config.toml
n_layer = 15
d_model = 96
n_head = 3
n_kv_head = 3
head_dim = 32
d_mlp = 384
vocab_size = 1024
activation = "gelu"
norm = "layernorm"
norm_place = "pre"
norm_eps = 1e-05
positions = "learned"
qk_norm = false
attn_scale = 0.177
bias = "qkv"
tie_embeddings = true
parallel_block = false
extras = ["capped logits"]
init = "uniform"
init_std_qkv = 0.044
init_std_o = 0.0
init_std_up = 0.044
init_std_down = 0.0
optimizer = "adam_variant"
lr = 0.0017
beta1 = 0.9
beta2 = 0.99
weight_decay = 0.11
lr_head = 0.0175
warmup_steps = 224
schedule = "wsd"
decay_fraction = 1.0
decay_shape = "linear"
final_lr_fraction = 0.1
batch_tokens = 8192
seq_len = 512
doc_mask = false
train_tokens = 85080000
steps = 10386
dataset = "wikipedia_en"
Each number is 500 + 25 x the weight over its row's rms, rounded and kept within 0 to 999. Layers, rows and columns count from 0. Numbers have three digits each. The size before them is the row's rms in percent of the matrix's.

# down: layer 6 MLP down (transposed), 384x96, rms 0.0509, rows 49-62, columns 0-95
# up: layer 6 MLP up, 384x96, rms 0.082, rows 50-63, columns 0-95
down49 088:525491479508501532494505557483482500497505483496481500488492528490493479531523510494540469497465505513496503530518485509481484521454495490488488507517513484499526546507494504502515486502497466550511462545489500496468505529509515474505481520516473510491512482496505490503353499524541513506
up50 078:466503523473477512486545511486480481548536535516475480495486509507520503479488504499501501518545463510489466486475477480495459529498455523520492509492488449490509510482546467494522515560531509517557533470503468484479513475491485477480501531547498515454459529462497495538520515502523499512
down50 085:505510518563534491518452537517512526463479492515544503500514463501521491497510501507502512513490504501504517529532508489496517481495515478492511474514497524488488495523465486552477463407500448484456505524507530468508489523500531503495526485503509518554527481516502483481437477511474479478
up51 096:485516435510518512508489524506514458537489459492467480522517467466498507522524517469497493498507480548527514490489507532483494520474524526489543498515501503484472490498496472521525503514550531486523517458500541482513485467475483528490465469562519486514549480485524523448494482456496467488
down51 097:503493523508473508499497501520476495505530520528518498485489490509482477476494503512509500443462543502525484526489534533494505494481515439528482532488505500517517519508476515517522495485500464557510462514503465523487472517538509504497547506449446511458471516531476471524445537530462498459
up52 090:502482534514477536435529499517514541514529522504494501485541500519491498517498498488499486493526501502488503493499476540516432492520523481518555459512465473501496473548517484487480531494532445510461506551478521465501524481499484507482470504472527517473550492506544469468491506497490502469
down52 071:489461500488515454530487566517528457468497523511546499477491471473474520504509469465532507497488502508502496502495528487484530513515533514509496469504509526479505506498492511492516472495505518536501471516495488508477469553487469525494509505497507491507480522449528543506396473528494486536
up53 092:436530516511517487518506527500479451478518532519490463518490532483490494477523542489508479524492470495522457498496482530490519504491520494550507503490517502511472543462472491481506479496493501500481516430475479439516484517514514535528446480503560500507495514486481511516527526471486477463
down53 120:550499475500467522472508467512514529527496463488499518509511467494555511483464475519522554487483518498501538482523513484485485502484476505465523524498456492488533497525558501537529494524506521514524481532501512501482520526490462482481529493498443494503482487505507490468409491528494481507
up54 096:505507519540477489538504508504506497546512529513448534506480483491522498489474499505496506511530495548560488506483534481498510517513500508510499511455472466468517521500457557471503527537509447484506485497521456520531484475498500450477516500541522502464467485510500477500490472482511434482
down54 094:450475472469532485482521527513496515426495501490522482491512494498500480476533496513502505470499492496449481558544474532513465474486524515500525518530551508503480464505529455547517487454480526538481508473512537491484499508479505528529501494472500482512503525495490513493483537510462542510
up55 098:453512525470506511488543480503493498527522575492557442493522483467487474489476526497503497505496514421494514498469506474479460502499505505498561471502523498519524461535496498502538482511509498499524483483476506500492496523536467535477488487532474470489517535467500503472498481506487465489
down55 112:509503503499458502510437525476540517468506440504445523472497513531534497510484491514528499517480493566482505495498498487517520504466479463499453494509446497489503508463482490506457528490546500494498499505523513552473508508467520503506514480538545526502529481513504490545462522522494496494
up56 103:490525537512518514501517533490488468502496494516533474524518528443484427457483533491517473526497468522520488510511453545467511503550496523545484508501524459504521501509519455472520508484527509487515489446515481481504491473523505484500493490523486511467533500449482544518488485532496480476
down56 114:497489502549460489499484467533503537466481481494504533464496500549499549459483465531493512430468526488483495504520536506542509511493482465490509482459483523529505485502503528540487514482488503546528513525537489510516506532478491549487514471501535510496466484525522490470465497481490482533
up57 117:515556502502488478435459517493502499524479516527517519531517475481490499486545498501467525519512499576479505497470502484483525513492493495497522520504532492509485479539522507503546501527522503505527519506505480489508443520496493457470456520508510476487515494452481545473496443482495550514
down57 106:498487497495479527525550475528491508499510545462530496485483449494470510495485504497524504497488484475521471509522519523527529500467444455471448499520518467480495484459481529454527516494482494515501483471491524538531452536500509526501512472501516511544525526553530473493478538500499476514
up58 112:524495541480530480498507512486507528516529529544509451496485488479539520510488503519516448468508492475478543497500472496508485503522490484526521449491494488520495476486491421468541481503517524511517497495523519519480473500538467535465483484540520518437538525527508520493486478475474479489
down58 106:468495458471443498512502475523521476467466492500521537482534560503529492450506502512482473490441521517503510482543528471494527488457498507520521505473451498500522507506512522515466489523498496524520527527492493516481475501512496528521501495567508450515520485497505522498436498500522519512
up59 100:464536505530513488499515500468515519552518531527461506444511532483551495518461529502523527512562495485491469498488504489485502513472463498543509466485531464500455517507468469487539475499503474508508516511498483456512501477490485473477474498528522486484526512550542522493473486469490504468
down59 092:478552461482465495493508508507504491470462495475515517498506569496558481450512489524490474513470497474531474506534498528507525516456467511470484483527550478509519470545502504520467469512500498546498533496465500512503480491490492522496462521530499477499529505518541544509464477483503475496
up60 098:522523530517539528463507527463523471555532509497509501509534478494509456467489497507533446518517421500515518501504507493521474512526483520484521492527500462473500472464462491478541489510523497494513508492498517525525486506494473441466517494522498503507479542499524519451508488485545481480
down60 132:450495423503481499519484490542480560452471492493510507489507499517510491482519494523509520487475556498459475475511495524480534492478489458542491506491539517525502508566516468489468513483503489523481494527524509490468495511495522556546507525508529496489534486503481483494479499504466510524
up61 078:490511535525505492471512510489534525553547492520526482529480487472541480518528491533529493502542472519463499492492497501538530526508479480497562466519533481513528478508495506473523468526528464541503545488467481487493484527480481502476509503519479489484447484483533509484476512464468461529
down61 086:495492511483472475523501549517541489477509510521488510493498492506491497513533532495521466531482510524480487514498512538483489477452499473502466504541473491502491512530507505503490509457526455542479500513498522497502479510499505479515441479510522512478533461546528492518392531516477531512
up62 082:477539574466478490488540496550513466488515504453503515501521476503496500490490500559525534509517436470486493501526531502498521537505487480539505496472516506506514489552496515501498493500529476502493520521497468496509482518515474535496495520504505515470435486480525495474444553503494505497
down62 076:447487497520492512494486536507505492487497450525510514489502489512495495496518516507529479521510519528507506483509493475521468484447497504537471523510477493491543512498491508470484476483523495543510479530499545474537496514504509508500483508516492482496499528546482487523360511496474500508
up63 084:464532535467551513484496492517527491494514529564489520497492496486515504535487494460496463499483496523568503521524524516506505485532498517455518459496500506475474505537500488510515499544481489547468532463470505487473542536480455469517491485524502511485503499501556498487465525517472510511